Part of a small language model's weights.
Architecture: RMSNorm before each block, rotary positions, no biases in attention or MLP, tied embeddings, normalized queries and keys.
Training: a variant of Adam for these matrices, 4920 steps.
Each number is 500 + 40 x the weight over the matrix's rms, rounded and kept within 0 to 999. Layers, rows and columns count from 0. Numbers have three digits each.

# layer 6 MLP down, 256x704, rms 0.0677, rows 16-173, columns 616-703
471512533485513526453515485566506557464414504396557442507493511479453445506569509518555529517499445489608498551535501517515501510521516528508503472476460573486554475491557571481516566501502475508502452521525515574511513556474506558514493446467496516494545466466463
459476543522457509484484546468506513497532413556515530464485484502461512517409544478512455503493506405521506502527482449454496498475484457496530454484518475477448562464575522554473480553514428502539502527507522500455486563497482500493501473463506510497540529564554
358496402502510549506516556440501454514423490537514512457492501523459483472506508491517477493541457535450453470543474465540523447518474457490471474524510578461487471523541532532496443526507532571536571497500491450548459600529498430490382460507424503509608462475532
581468551474508523441548496421495484544505522528542446460483514543469508505583547467481575442421416480476518480511513493577469502473515448520495508480510529534521492519505490572489551513513477484534492503518550444483427503488510504500551468531531519475505488492530
498535521536434471481475423557572494569514505453418450455448432473512489516534492537471412544555470461526540538491469508547494482519566486464508479507549454542474476471490582550489418456455569461472481524516496544405559450496472501481494509564473533504437493512499
568458476513470506518512479480463602580473510496516514543449535477454515499454543509544510493449468485515439557486505523523490519534508465447437454468567516570498523563571511449501488429470578489444510513473490535522460462515463560517512499563454498488494468559502
465498503503472464557516512516446517558446450404565544517462476492562536475514496519449466519407600483483523463474469448483545561478483493455540567492470493506484437513504500488571506539475498576523494495506565488542546508503555513478531458419446539482531518497566
552470508437540431502491498507504481501614468444463506559516505507471538533461501492548474526493436466487514520442473556511536523514575457532511501540447520523474515479475493514453495505487562477474498468573467509483540480449603543507477428526541481569467556620490
492506537475535420579477421472552465467465586479501476451496435568424405526529571468491428485535474505506497574507512472547461506507583530503507517546564454499486514506495490466447493494512516453492543538432520406514501547524521490448548496455500514548526530525542
434499512469467470449423546482486497484514464471469455397546439488511572446432478458556543505516444453511463530525453459495453548508496414450495534466464513538503521495504549522539558434506513516598550545412539482507449473518570478509485564533528457524381525494479
501470484458456525529546472428575543463555498553483525460450539487483487493517385489509474483471500537486501575514528462521469567468511503543479557592494443557480493524556389477528488539485550504491617497490432474517544481512519536535506545474483467496511394522526
459542480517458560473562516447494460563471450503456498494468462524516539491611580500480436372554511489527481555463485565529539561425537510485485542491547460585506547469510477453451432505478483472453454529512452482428515487485546451525573598434516532536517518514552
467487524459506504554521411466550457408406487469465414499597513474542532552469515516486520438596502497510546540547524534497439520504499490516535531444577463544499525509521512455490508489540513498517476465534420445445449456464472441491555529496460493518580512465469
511508529495498509536471499535421520489509574473567448493504485560534555541523508497514449446458494558515517487463568480490539501463517523451489519552524487514510445528576456432462486565511477544539472505508531516494507493493477563482477516577519455498478473540452
532563486489492473529442533498586500538493554530487508485471494520481534529476521503487496468508544467450491515493550565525567508534506495558521511591482524511549474502571549477527484496505521447438510487464441531557502531482465478456485460562562518545516527568417
461510506560458475571559474440522479530530479504485531430539470484462518429500487473549551406422452484481498446487482494581462490484479468477544453462465511484457501528522496443452447507457517522545514458491502467507476518464518511483528458445483464521437437516566
509457453414510471566545523529510485476480557541549549533523578545501410474553577481471499416560479502515482523518601510533478457413484505483508433526520453476506491499447545450489437592497515440494465513480563533508512486568508456466523485443482471520469570524506
454473495570465517477508509519463578478470471417507504498528545473462525432482537501530503491458575486511459464480504475551534472556540431527537537460452508476517434458574525561486481464529511554535498507510502442499480515525522527504491449483537545421436468498580
493587550478436467505520509512492530488523562578513498482508539498517508544529434492531500514544454518534459498488551482540445514524488463468482495502494460529585435475477447462512489507472487492430501484438500445493460548430559522489487507490509489472425406461502
463557518517532459481455463488515519458471490454469445515510516485476498512488511551523465516453505556515540422519489426509449487467539503531517493455515509521531545527547467486561497449477420513477435482478477499487512525485500510505437510526508429520421543421506
491542490474571553490508437488479473511468442538505471463525460593490480497419515494416505414521490485491509459520469531473529483462468531460478430536494489494490455547560503555442514490460462463499515524439507491446537469493465499492497571486446538484567535474508
536495550485543517555517439512488483466506510415522513558553571487530504479572516536599508455474515483526513470505486501505506484507470498440549577509465520397431504569509465513490497441439453471465508513471520594525541531543529554480549492527516471541526569477459
446521504491523494589543557505588535466504537532560492535463475455554558433520512509512478474568525534476541518496517452461460482452529507512501473516460557445460485518482537501545511468495511469607505481465447617516472409518568464498523469473461554500432520518444
526495468480523487487522485518551602443469466519535516505496505477424534532436454489488447461500457429508518521508493510512520515508462476457547484514509497568570546489524445500490540468469525508468520481496513401484563488522523505438537452438514479506497556468539
473449504505483503551480492441464496495492528524516453565473452454467501426517471524493495520483470590562478428529471465516540499458515522515561527474562533445475463466461530537484519485454579462497483505542527464541462499504476455540497510522526489459486491541475
527481486452464461484577512508492490449474476538491564467535473490452525525453429506514552477513577494461537489542482519456436555458456583428480530470527498568456522553549523525488551568463443392499504487453531438500600493513490494548570497492452527533522537493495
529520512547428542501529510488530518443497493468532448488547555531490519519523480455501488450515530485442424477441441493467441505538451500488527486519489516486507525525560473465490471510471439483484490580430594527402474474446531510482519519508497534454482515468542
461486505540556509514487461460499507494414482510523606517530535497549530526484539480561536473510530482483529490418475514479460503517509431501523518496473390531413519556557473461458518511537500503483506524465464528495479590568472456477521463517479569551548478534526
546469462552472530431494542447499463482495526504483508461540525478508517479459514431431483502504592464513459501472403498491527548573453605519528500526483439498491483514542525473464524495572548493511473497486518543448545494462513498505499520557414476504564475510530
444482477507573500545442529518554530601542538535529537529495474456553470484450583509508481624443499498478516465494446479449536461446501463561478475514510499479479531503484496479517510495472472514510579475460556494518477507514520593461502530479511538529525476511505
461497513501498523529459497488536488525452535494492518489477550465476534441519550482468478467514504538489496501499435495485482495450488468475474474462451485466545551475528556488493513463515507499463528463465465597524506507422458533473522561522490529552509539515543
559501523514474451554512455442458441497476475456512436566531432424560500422551512494477528461440532433469489431537438544502466462413414469484424485445499532509487542449519531552459496481446470496499504481547476486467489482498566465482507471485557516520549492513445
491499454508501573525536549544550490554484521496451442455496621587520536478511480497499456516463568525501508508528542516519512473502444539450494494612449445499436512512520502497510455444527446491511516423461444472508498483457491511520521477470472496546477475491530
474457596493516527494448501470457519479531564491576431535583478440566512473457491575495499535441475449513545440527491451567524496482562536503516481551504483464450421496443436590536540554462500512557536564548474557515437515398491528526490579496497416441564415505489
509448491505510541468502422521504486505529516518475529455503522482486494534530516502516474479536586623563493486455468527542559475498510510560467486413499527484466486537511477497437510531444513496452479496564516573528502508575478501482449571501427535457473486484509
526569508486506590527526502514462545479489470481478481473497542475588502442522503471485538506520452540466485553513521464471449519481536477512484477510464519501477488480517536434466519477531499478611490536503510521523439519484465548460486502524477493535539495457447
450470450442446489543525411477513552459465557540514453484476574427460500524469521491505459592431547552520532438539456458514520608505549536564476495610513513562482511451549536506592508518399558508469489529462503490466461554460493491481561500472426508455488562516479
523484456480504526470533466463515545499514505536540535461490466532507484519466551519481520522534502526402500456517552556495509522539453537461479441542540553531487473474488481456530512549560528517485583550500517511523498479501452505460484531491513523475513479499539
483439525517458487536435586493588523554516555475533537478566527479547508526494463574515378489444507517557519479496497613502530449531436534471521527511554527527448496485536509486461514483468421456460518437505460547518465518483473546536534468447491465424466551543483
572547422563443497498465514510485488501485505453571494556517454440442491467527532515470503496605481469504499442482527513474487502515477530457503460559583493517469483484535470485462578550490530561509512511528456476534540524528577527444485508473435474464534529444444
467422436534477501507545525466554432517450484452507496520484496542458531430507449474498517498499487536461460471537513450530482469502520528496524477460538553501650596503517463514450496552507584551529519497447540529477515439474496475358456455463512525487569459466491
607484442556503507529532529480451541503448528462438501505499501451486489507482403518479531454553461465464476507483529539538455496458517503456439428474480531507443488498512567502512548513483460430461514497472544479554549525528485465478512516542525513457416453515566
472519516525540502505562581512542451496492469521428528507477497519505462484592564521457437444440468474511561490528518450528438512411494529487508487531530477464518433450505555444477470559450563513542502490500508492563450496447457511506539507487473554531528452562514
585484517566553466522560556522532526575465490552530504512467450487458496525520464500490519537466476482526463521455464500496517578518503473494455512541519523521522565506491498480478471441483500508437501508534497484480516530558494497502505450476461590494481469462481
490518478488514523534468520464596472469467546505473484488536466523535535483481417552534440606462580479513482442541452391458547529458487528437571552459513503521548511524506446556529479458480483459523500466488425474462519547541544476487492522544569464568478562476384
555476559492494526486474480497467559514414542519529491496488491444515505512489473499531532471553589456486465458519592451462508500518530423469456540538535460443480453511499510516525502520464486511516523510490511412552535543500478446474463491535610497509502448538514
496438518457607535565462477418409586522511521430477548507478575466506521547528555475555507491532491509530463486374498471489471552499584499488542479491440520530443517500439476578504567498579569470597539469462485469535553526513420532472511494492436480480515525569501
498439424550527511498570532467449466470496500447489539539535508498555533461465491551480483517523493501556541476494498512523500458465445513513446418498489460473547482529495475558436476515524529499464525528421520478443539508464484516490529577511519454577526453458546
437484489478438523511509490529519488497494557494535492544507512555588568506508502481555550527476540480473521500484517548540517516521467472457522563411512518468557469538421544547479542463473465514549524588538519453476519506504442525555563531479498518453547458491558
497513536549518434572523519432553481481588509496480456458483405457471546495506503509486555495504504455430505454497537514440518526449524493471541562480561484505533482482484444552469536520492503481541527509536478532462494472491532442486447456503563477417493448518422
478495517460483505467475523506516501477538510476510516506568585524486523498498548469476472533445438520496518476499483543561481498486593532517435497466480545636555504528490545525461525533428483514531508541580514529502461550523473503445589507453575499511534480468491
448542497509548521506546506563510513486528469559478487485501453513542510524513504465529496542493391508472553468516469492530552552506464556522454448481471475511463456530478456547508495561452523546434486517558491535501521508498446415462496544468511556473455435499535
426511536475415518512524508474518489496501472460527454479457532459441536518530533470492508526529491487518485531514532534520510490489504483568506514549516561488533479483505541447563522515478485500494477501495573585533507476489512488500494509468527466541473536474512
457606572471527505482537484448461388470584501442494526480535506435507536443533460541535507464499565560456456415418433605489449523467541526521443499531559496517481498542535420473470544461473531452521552454441512403557524514514559479471557430512494459492443564556585
453498467497531556438524538514471504493444474544532547550563499484552438506535539501492520455515457465555459432513517521515454496464514534493500547486491504574512433493442456549493465455470475533513436470541473478432503539454464499501547510512489501456512493512421
504424537516503493484522463533484523525488530503492531450525555533511430604556467476430504451528477535514522594577401543493486503481539419515522576474485500510510539481550488513435487536461458481478494505508506392550508498553439480510508440559544509531549488479500
534429511524544504487543488546466592542572500488470420513477517531490507498516501588628452502520434517528553501557459526518495521469505547461347451524480491459432482421485508528466438498574448460467501492466454479532544537544511527549561492493525485472515490513572
562509527524495542483548537458494514472510509520509547524488441505562492476473490546489489468493513572519528536493497507505498448519434494523511483538497541468533451410482524474530530464478555565488522529508523457448466547474444500529429501544495514534468499624564
560516507477456510541571466422454486560494515589483544543511569566507558454446476473472529443539513483463523490555596445520509576452489496496592523492412473511564515545423483454499366523529477477491530466509586523481505462530517495512473484534534592509501543550528
494532520589524417457583498503494580502531565388546495497467495536499531555548499472576422597488593440533623515480458489441525526522547482508464585560468436485489444518490532507519462484474487494572509400497515404511470523465486503570534550535544492508538543516513
498544531459485514519461442496489522509500526560489485555464453469503428491482550568478520555527487484520509457510410455411531572510522464531495489510576568491531467554543373579491454538532476481484511538464478486558445524486501511451498450489487550514416452494482
495443520508456518488482490465492555524519503466512476501485531458499547581562492517510609557477489502513487495567384433454499594509597492548468563536519472534468499436562540469510499502521543462558495523528573481544528559530524483439482523529470502458544469557456
498465555529436496506479562492485536539502530606518540465501576464513513548526467506512522416511526424416496506434499465528534492544487494421555522458522568499455496549420521449472510555557514479491515515523560440452546458477590453570507411528425462446550572533537
479533540496480519535502536524477484545485507391464498513465441486531459507480569514490479493551523549528544531558492450544467460520480393473516534457443485530516552532445492555455492457460499533528599447489504467481509539528465571490517404432508513519522534546441
520497544463476516540526508509487493468446522484541494442484515502483495555470503495527561416498460522537557543475479500447531504489503498496518468494426581506484431519542458500510483576487497492506511517532524537491485538510427487522508417497501540457454473541482
480510461410492521511456550545571475447488543457483513478554487441519476486483518506489525551470471493477523514578470507436466503459510487504521460514441565533497464530490510513494480511456505541504482502602479484454555450591486537546441478463482427497448477440486
517539528470564495550518464562492496519567527460537495499545558562451500469431477498494454529438578523533435506516423470428526546483442469478554434504414507436463544444521478482553538503513506495442565514456487557484464552505471481564484492517479457451465503507591
436539545535530467448511522522588530586571482454515503467494494484458450506528490482542541478483476471495549562523438490565493491522417489462521518485489619483478522487503501493436415512544528450485514440505514490492480418496454455483555415466446481505519444516483
481516454545472551529434423475512573532512449539486515470525461506512518489467517499557501438528550540566452533494496579481466525494442498528442548463533494478485549480474437529472565522496483482446478534534454547424480517462475516537495549503471494545460476509482
442549460513513506549534476557531463450392511450427478538523496454466499579413488500491506388523503538468478484543504510420458547534453474460537473482461494535521541547497491482575491453552456496473520449490452495513457534518508545489519544552484478463497565549531
507481504556474553463465489497485494452479513441485445472541520520507391515508527502556539483427498403504452479495485462456463508479428455526530551400550499548534532523489526483476474496458490480494407507471449450536482513541459482524463505534519461422513585543537
547566457504557548455483481655533506667432546566313564539589522465426516478463345295375627467503534393639530561586318473344691670409421480310527386413481375699513706501493451465287571537538378463520492706426474474441662424723554317298608454498461464731491454489449
520488519507472477422529513520459462498492575553425540550422508480523528483536488548497567524490503508579395466509548404605494485488486461483462578535485567463444478505518533537521438530570510532482523509520570455504474539523519509497484582481438545492485495461441
489575502498484509463504473489441515520486474492486518467505434558482536566511515441471474520465520523519470438482501557453406492480509589499538516501506501516565561531423512572538532499530468475457530499529496505531507524484488517576466478442470489479509462546510
466490491498544438502532438549503476506564503493514415515451521585478478490495499482471500524516498500519510502598491511543496566529537490554544466535387482518497537478612516468495531502532483461469473499534504483525465575500486543468499501537486526466448504531489
479445526528505584536539557499598552453462549510455561473537551483492448496521466503616479523502502444471570507507443524519502502493545518511493533536422518446522510585475526414535449482470466518515501502401517443478545501496565492518504468469492562504547516477547
455462472566417465510498518476424512512450563508530541532452516542503531510519510481467462498521572476508501621501556548501451472560558502527564595522579423529485459518532549517541572520415432523488525494482458509546535526456553441568459505426547553448517458518443
492556542483485521456538422473493480454465484452508531525407538490514504528553501555484518479525469483480475467516488529492465475502563527513477506544484555519497440438526512490507554483475485454499489456520517485487600488542497501482474466519518462491482434419544
505497556486439475443536467544468533548564514530542499471487502473501524581561462510519587542509517469587471530495560494478503519512514581515539438550507493561487438555534529524527532530556491491537489518578482524519471548531489486454465481472517524485507514453435
490513477443484477441450507488472466538468559438511513470439506529476502479446452537472450501531422492494525524465505470575489501458499527462528453457541464520489501517453488547498472521492506459477482465579526522488534578521445460406456559480489503487524491503468
553490556503440572519611513503494465451447548536505556468501436463493498526464528509481521524492529487452485494506450470448453496560458530523534501486523588469507488506531623528511446526509483461504529497502554507536481540464514453431589506562485529500541420533522
538463462494540492440489529471448478445471451484457502458474470551496528516488476435450465459556530510491469548477521519518516499496473516582524490530525450498490484458483483506499469472583458504455514495508491457516500520517476474511558522497477518538551536432565
498483509508521508528457412534506509472571524541435470487581475475541531461419440498464566486609450505627422516540498541459539515443560433512515455608486480487558539528500517448503546582411491505469484508515519546455523493526406519546509522526457504494505529512397
456543611480541473531453512437452470502521465523470491455511506479476514505519448429563445500468519511600457528511441507531503443513540540474540514560452471524432469518437465487501498487480496492491537435485488535496520463486561515603418524448506519439496520556500
561531521466534471516503497447554467469505476558416547507580466520542498485428525466459532511499427513504533397496545431459569491448493547490549505540451476459575584596553509452491517563481480516502426473508510496455462527599513529446530546392460437392513444458537
443500468481536555491515504518496438589500536525483457481529535548455461485450456484494495483586475474484504363490495498501507465569458522508478432508455470510496562545476519503544490549464470455523469524514510527574482499485506499399537514534476536491505546437572
455523511504544496500510426553460512464489514489552473536489520478454460506495512515514566568554455522488452497491464509472504510503529529428473476506491465501497480507584515497468481542534432477565458497488533523558444532544504410499533501507500504535439630499510
501509476506433429483517528585447465478499531414504472538536484499467499525485551528527453500470488538513567550467555503536498479510507491532539457499462569557553466447547506510490466492512568503597553485494553521544524565449461516455440431545501512535500501433508
455505503524553480515486473490553525455479462497472459419567437426497489524588436490510520618506485443532446442505549474546490492520474536470559504522412578441435459467505588504504438456498485453487480531515515541441554489452521464469459492419402437420434536479460
471481530485514478521484555525447457464487502517528438520487457456599473504563526500503576529554482502461518465499438606487547450457467437522544618540545467540581516490551516480464490467461518445518507468482487466441546496443543492487527514496484497478545506459534
530461518463460455447473497500466508512496410536478529491511504463449515535503481486496523579509552471431501473545469493544504488500377478509499519514565507526523502567464503474565505551548531458503542434498487495565458476477505501531455517538513428440510453487483
542501495522416526476558532580543463458513455544511493562477429496452516498505434528539529516512457476511469521530519563488449525415427416484485492532516529482509564565474570433522469443441460503533513506455524444487498524500528488562518528522472481517501513423425
474524469491481491514474461502499491482491465533528489515495432539483506592469522519535533417516480428515592494541494482563446406544486433493511474507507552488479516539510474477539472534492494542564508478490483507497502484501497486503432486579524470552510514482493
479471480423528480529470572508493524500524530481542399469506516451554515431473549483513489515552478486430487460542420503531622475526466504550563530471467481486495476502535509420493467568480500524550520466487526545569435472448530466504518519514445544432498487523510
541562554478507524482443515458499509429488494466481537523485517486537478493499473457477495508532384422527555433451511504479513486537458497501486524506557469515546531461439524530452534561459456494521537489514494505490518502456544451489579545465561562443509523417515
489548436444481560538512421469478491525411498541451469499457511474530507524535467499489507557503423482507444507541518527484517505583527512497485536495490508472511624542461465511456432497542454483424483433488500465552529539458487524430524511593491538461440514444477
531531457491476523488543475461428515553488495410546514428503479428482461517523537550479458529504538534561490504523557545442446429516482550538520540452498468479502520462502527550458525550508494535565518518491514572561531520479466506476483419500497532548607429550460
511512478445530453503532537493486457422486550582502514503422451487474527492467472476561461519457518424464520484482494487534517495512560520418553490505542453507502557547511429465489507448472460505536557483492481541501458508480587495485451454468482529463472460522475
569386533528484555492556511486535450480544551515530453551472446476483417488507499522421586469503520514434485488497451498445503489447536465443518549560442571547462429586419487528521494533530523475519570533481463567503533543492517485494487526500456487502483552512492
530573446544520511499520493512512521549540509433515496431459467564536483516517389509497432515504494540519506495519555549504465550494491517550539493491493435456519504538476459499492545490541534499474577512415460505497507469515518544434471529434521471487483488533472
493448553500461508450421532545426542476532493456472433506505487604475491482567488536490516508492523529451475532538482527459506496526530514525500537461541536501551534518508469528514600433588554533491524478509464540459512546475554487554487551537521509466504534489489
505496542490436487554543417568564447410512513502477460526539451522464565487550477508494479491530463488561507422472495494494494497550448540469479563448530502526455427409499508452459470493548515467559525539461529481530493546491502434521568520480569486508494441502444
521505461523475522432446523459454445573417570466464558491554509447522569529579468521462471447576465475552470505527515449508506482481448404488489501513455453491560520498435484465482512529478525423516490476452543479452568576539449530499499472537508531526468564478519
559461507508468522491566566594456474478494466475500505540567537526494530525456443470534480476419454500516490523492553576563444535450555504529564523505476557566515535470517493481532447495521561475479545459443543513463433587550518494487552498468549441486539492505502
590474524536482510483485515480496518499398445532527492492565442506453507511509435547501546501438455455537493503498519509503465482453519504428482537454556445525525543482532527478493443377546473427483491457552464556465467484477390510542525495530515551456631470467498
484502497501469504516481436472559412580470501569486500511499544558556550490458490504491515498525492480513504505435507564508520515495470528487472518569494558516463470529453409523492510470539495479503454558527438449525481441472522439559573411530467511423444532493462
497538542553471502508430500509510503522510469467513481483495469467524540465484528473497506445486532523538478558443475509474451503518545519514474482504508558480523447564562515484485464494532434486457542491545493481504562469545489581509503501484500471478496579464510
523508524456479566527524514493528449493544506496502490503471549524536474549583468451529509467473575479494510452499456443519513528482486494490550554494489477522493515480497480481511539509484455527533507509509531514511503528517555563438528538488505437502457499514479
578497513505499450526405456531483487525449555482534535567555493486527490466520503507490508440494472525561493423498477478501474501496464491469465520466490524539546521498416510463498530583478530478540519462506525490474491500504506511514459555493563541500475506461591
462503546554473497567515559423539489486508431400493533478506567529542490496570501490528459466453548444523488558532540517523590464454542511513517504448443477553433546605455473498518529469520479493542492557471458498512460460502517569571456592446491566514561479538463
480478487459457478518461459463519462474539446490487462545483538464491551486509454471543490480495478471496474529522504510526448557497435491483512506452500501556412461502511481538485543407491490532530455552494535533497488491504526517448465519518527492472532453432514
559503541494511520538540472449456435496568441498474500482487506519459478447484496499567480509590470497568489505475498477480465554542467518487494475478518505521465477520433481547423524545484505472546461486489524543515511517532551440500453431482536587483474448491465
574563482520490535513527574502501507525484585477522488555521434511478494482513488526487526476578477546531490512465486501522448532487468474457516499533438488492523480485514515514528522509441526535455550583503498480516547512511483412504529517504461577429439559473524
560590451473434473532513487472480468495486505518521484500485419495523532493502509533496422460495533503501538510566488476520536502497413527452454537472497515466534525553559519508437539474513471441520506471534507531448531444478455503507481474472532514476498466484477
553486487532489554476506515483506464499524472449447481535487492529469496476479501510527492426562497554525487511537507492480491529502485453482535467520454486520564488476508484502492510500394447542491514505496536472501517561480419512553541466526482449518491463449513
460455545511533543562555400493536530457459549528502432513475536483476479452489571446376455518533550525506467516496477495497472558479449535543521518477551494587483461490497472550492455474540457465458513433511510512491515534512534539493484433452577479484515492500525
545515510537477508495491452463517469552487595498506523440480487482524522503545441503574548535528566543515528500483457439541531512479522434446540470529469466449458560510447492444545512531416455552456588513463544512525512504568549485492567526579443566448526544465538
507414543473454447509514532451537468540487537515501460548546542479593478436498576518458499468434461475542504567555547508529500507532422413474457501435548506506488490537452406577490522506524490476506416474516461448536557463530462518561498547439565521500505544501533
508469501527532457474463569499471538481515543511463505523484480538479462503454568475454522533496492572513522433453509518551487497516478451533498498466495515527477488484466530548499530506540506519562491476476491484497518471478499547472455549473509535557462490498482
478475497489463541467587418538540464470445524450490540540457546483470477514514537507534479476504391480511501467555537607512448517470423582498550564464470524477534539527466573508499561520476581441541449483488503518464465444429528497473594504524584518501476494449461
517472479488585464442534506431535491489500490485513533511437455444481511466476510501454442511516575445454498552493441507534495487495554575433509475456550459521500520457522480508486506486417490530459468480458519526536521508490481485452536480497514517539513491531447
488452473476494483486424549519429556534514535507447428437504514454442519491488524457481507561535453515493419512477517521471462462473552509529556479498533522535514458423517468500536517445489446466470511493470486472564486495524611537481502451485489477549495484476465
522537553462540466506489467590541416487535526452511548490473461517546533505474448482465533467471499528514474495464567541472478561505499530401491541490444546436487500519508447483584463496474483534488486515499454452549529500480521450563549530469478519537523555486533
484562452514524465508499507501475576555592574489476541529506444528467499453432495512508487506544532555503457431498520471537611506505389523463535522510532480485521521487504490507572520468569464488502546455497514468557563484518521474454529562432497468479514451487532
498480480505471580463526444491444462491474525524534548467457515375463474529490478508532538445486481503384525461498515560563487519450513499542495492486592510475478519487506529537471473476478513498471476483518447449547512441461527533550521499535567430471506490481587
503546497515578495518535500447462475483526527409553449542467471494537514547515508530505530442581503485608536568605520404509488461452448466477498489511539490507449549493472603543575457470520420512569478520552506526465537441430387456476486518564459495507512522457541
432511502516509497516500469441469534449498482433499449487475465516471514438505421469443510418409502511448546538426532497516484513502469491534497509418582475498482473469522484552561510473497507557549411430513516552521494460492504546494520524412410516537416422487503
560548457501452487558527448518500470435519521532526434446539467531463473540498430468443439408540405551461566381512511518579500528471459571517497421519461513524536525451468450452453500504476450458505548513584514572484533536461526464546535486492441448409440518444516
489502450495537505484438517481456472492462528477491518487570463514499504509545521480490556503525484545504462473412504483451489525520465438527452482457548450509519493542477507520397492470541508486523524544443476502513431505530506578479427463505481533467499460576468
447516540528561510436504575501455506473488494478562491583459551528555519460490440515472574549486527473576413484509474437526549495535476481498509582489524448477502473498511510495503520480472385504547473487544494537445467540555517495484507487533516457466539462520502
533544528520522506450441477522448487460450560472490471561409548490553496519489552549518423410485498507483611444505520544498503520479555629519540483459569460435501494500471560524576481524512545507512480515512482492512489480535484478492493557523474496566555522522539
504415522479516436431486532486481428415545501528535389519424439494550542514453488514498515481557505479489477433489463537519501500494555493503532536527549521451449456496440492508490504470498495492495461502551485522481474476478540540497537632515507533467507469474518
509554534509494470464505563528554456511525479530482450516527461494458481518479541498504527529474511495472495462458519476535476475507504499541480466491418532495535484464459499575512457513555492454521491493559572503556485469498495482522488516496549461477466462487431
431481474411437444488477528503518496504488468494508427467510472522407576494432392475493491446448496518539519529483470493417532461471467475478607516476524488520499513473542533532531499467462553471464546455502490536443561479462527482471456557571528497462563479471525
486538445496442539550485502522500497527491496445451462543422508541485451457502482527531512528495538545419409536466421580494575544417510506498514459472489515495505472490511482469507510383497539491526479487467515468528487456527534505466547461432457512474493481400464
522562500541508562477433522500474541492449488510533420482489491582461494510495472486504480505415500515456546480508537514488566451506561509475460478553486492536523412518510437454458480501536520502485435491515475544524488514514520470495508556543510439498528461467483
454474526473418492584513502480512558471481543491475553517501507485571600514526448459507513580505539394531481519488539579505438524500477441479519539531539430496492505519526499454539484485483503434437450478481554509456501466523494566539527523542505537467437490568565
547426476499544471503477501505532434574502499526497450540444528526559482517369514514450487525493564551520481488526482587526502556415462492462518585553488485498454488480447507531585499414534457558571551502512524490525484551427538555519498547452447429483413509493451
587476516524540525492508530533510503537517464533425576486431453576529529554477501486519547477437491465473449440469491520511565463524520488535511451532468463507487476448519453530470510470471541508540474569516443472530450562462415515530533495518491449478541467501486
396511543502533499518564506486511539471415493457455521477502519542535472547464519555548501497456498580508518496525481538488476486470505534474486504484464534486464476499532569525493491491593533510462437552508514520529463567504483469523498435493460481487480531473482
528520465491453523615516494555474491391491392512450522563494520503470444470484546479485496442515573494479555413493439553471442441494533561504482418454574521418462511493480489506505513513518481508541441547532444482498467480503489514531555521511502501459454605497508
486526529504529451542458555481476520473432518487523509469488542501506516516526547515493555469538518433518474527444486508460654565501506487495445411478578435561501522465483447463498463487483472479573609504495568525500543543480473514463496514548497541510529465465500
559510517551474523551406396531448546460511560471504455503440510483558433482491504561510552516534508529474530472436560524501441489504501557448504455515519493538504523523462512521495431484422539431458477510563484513496472430550431515464472466592517511518463483518476
532496521510566512497499533513487495489499478501470503503502499465552522475442509534464440462502481482462519485535521428469466481483459504495459442474446380475621578465425518484522500477460511497529518436525536497513489528587548592495518469553501517477481539484484
489545558476578516497475489489497517515509372573544511515492488430508522471428453536491480495530451483529469487436584444527599500459557540476468515563548550513522515486588566511449533437529540465497526505498452515441495424526538547520523520487524566507474473497476
485574505455521529533532448507504441538457545575523485552482526449561542552462508520492511503467554484445498508494524427502471538515469423524450544461517499474434479504533536555554469575526476428549477498533380520585507419496452497511452527415477528506517501535515
492454527549500502515580450518526481505436484481511524568537407464494527473530520494529567548589454458448501496536510430476505472524533584479538483525517516397475480490476603504468483465441538534469476572457532507565486485508519471513533541530440492497552484447520
464519527453422521560490470514549500491448471517491563477544436542512482512535512519498490546460483562514427445533529445545501565534453533490452498499548520535459530485487502504478504534469548511498537524544495534492504492489460531530595495501492477472457468469466
455522496526549474515480488519523466532491436503479510570444424500484541575503520536469529465542508475408530448585551550488477469473456506496496471482421522533487462498454490506469547515534497457442475511511534567543508498516492482469421485475499422485471572507437
538453462482455512506601466459500412463515467557443549595531433442499451490494505467493524549566484492515433529475519523521531491533459612477513521456479532463456516441547573482458526573495474418567485527451486524536550469499500467528518468479498475457555482575559
535514538489493498540587545490445441515479501490450461527528511582530536608547444420533464553479506448520493536547590545492510508444481494571522472519528521476481542497472495485489507492527466532508536420484462477530377527493513493520526477481517470542523498506461
533501556478485462467512489493527483513499522417509498617541513516560561436464511516508506524461437457518551484494492510461525484512498487534522412423481494515504483510496561538475550491491385457496465547504550522550502540494573464515455470511514454474500489516469
452485516508460532496494462465567494503442539579539511498563558481521415535463484456524590548469486534438576559468552565558489483595492412505505499477462581471475545463435542542442465487516534543430487464516362496454444468512515496517525508547485462482503467507455
495546495484493458472528512484524500526482550526556444510377527479529533504497472487443523492643558551545511534500458471466504489411497496455464452487463477555574494467565504486481520497491453580452531522574466464468493521490525400464468499470493515579504507566455
445460466460572530499462492603497526409521517516501486438505503508559431491526524439562513457527508537468505488517524473488488502527512474461533527545519467539557393461450504494541485472537514493448519464512425565454567516528460554520484437468488494582530489514498
477459438437497514540483553495525551446536503579509470484433572451525517422488496498489500577512532541556516465475499439512416524485580487493537555579541459483508480551501472468525503427499472473487522474488461476499503550500489510460574493481481478474509472606546
425489418504468607512499436511477515533411456497481529516503475435534469416500502549487472465509528523489445453510486557510493493525535487472588486475473501441471493548515446511498459462478464515445438503472502479510503515515497555578551490455484471517595431489494
492500526536523522513456501492468558472528412450500495548500518517516433473533509544491498438483495512527536515532468508473517467487455519418455430523532486508526498609514455554492548469532488477548495464480495484533497476477509524512492509514533505464527451514530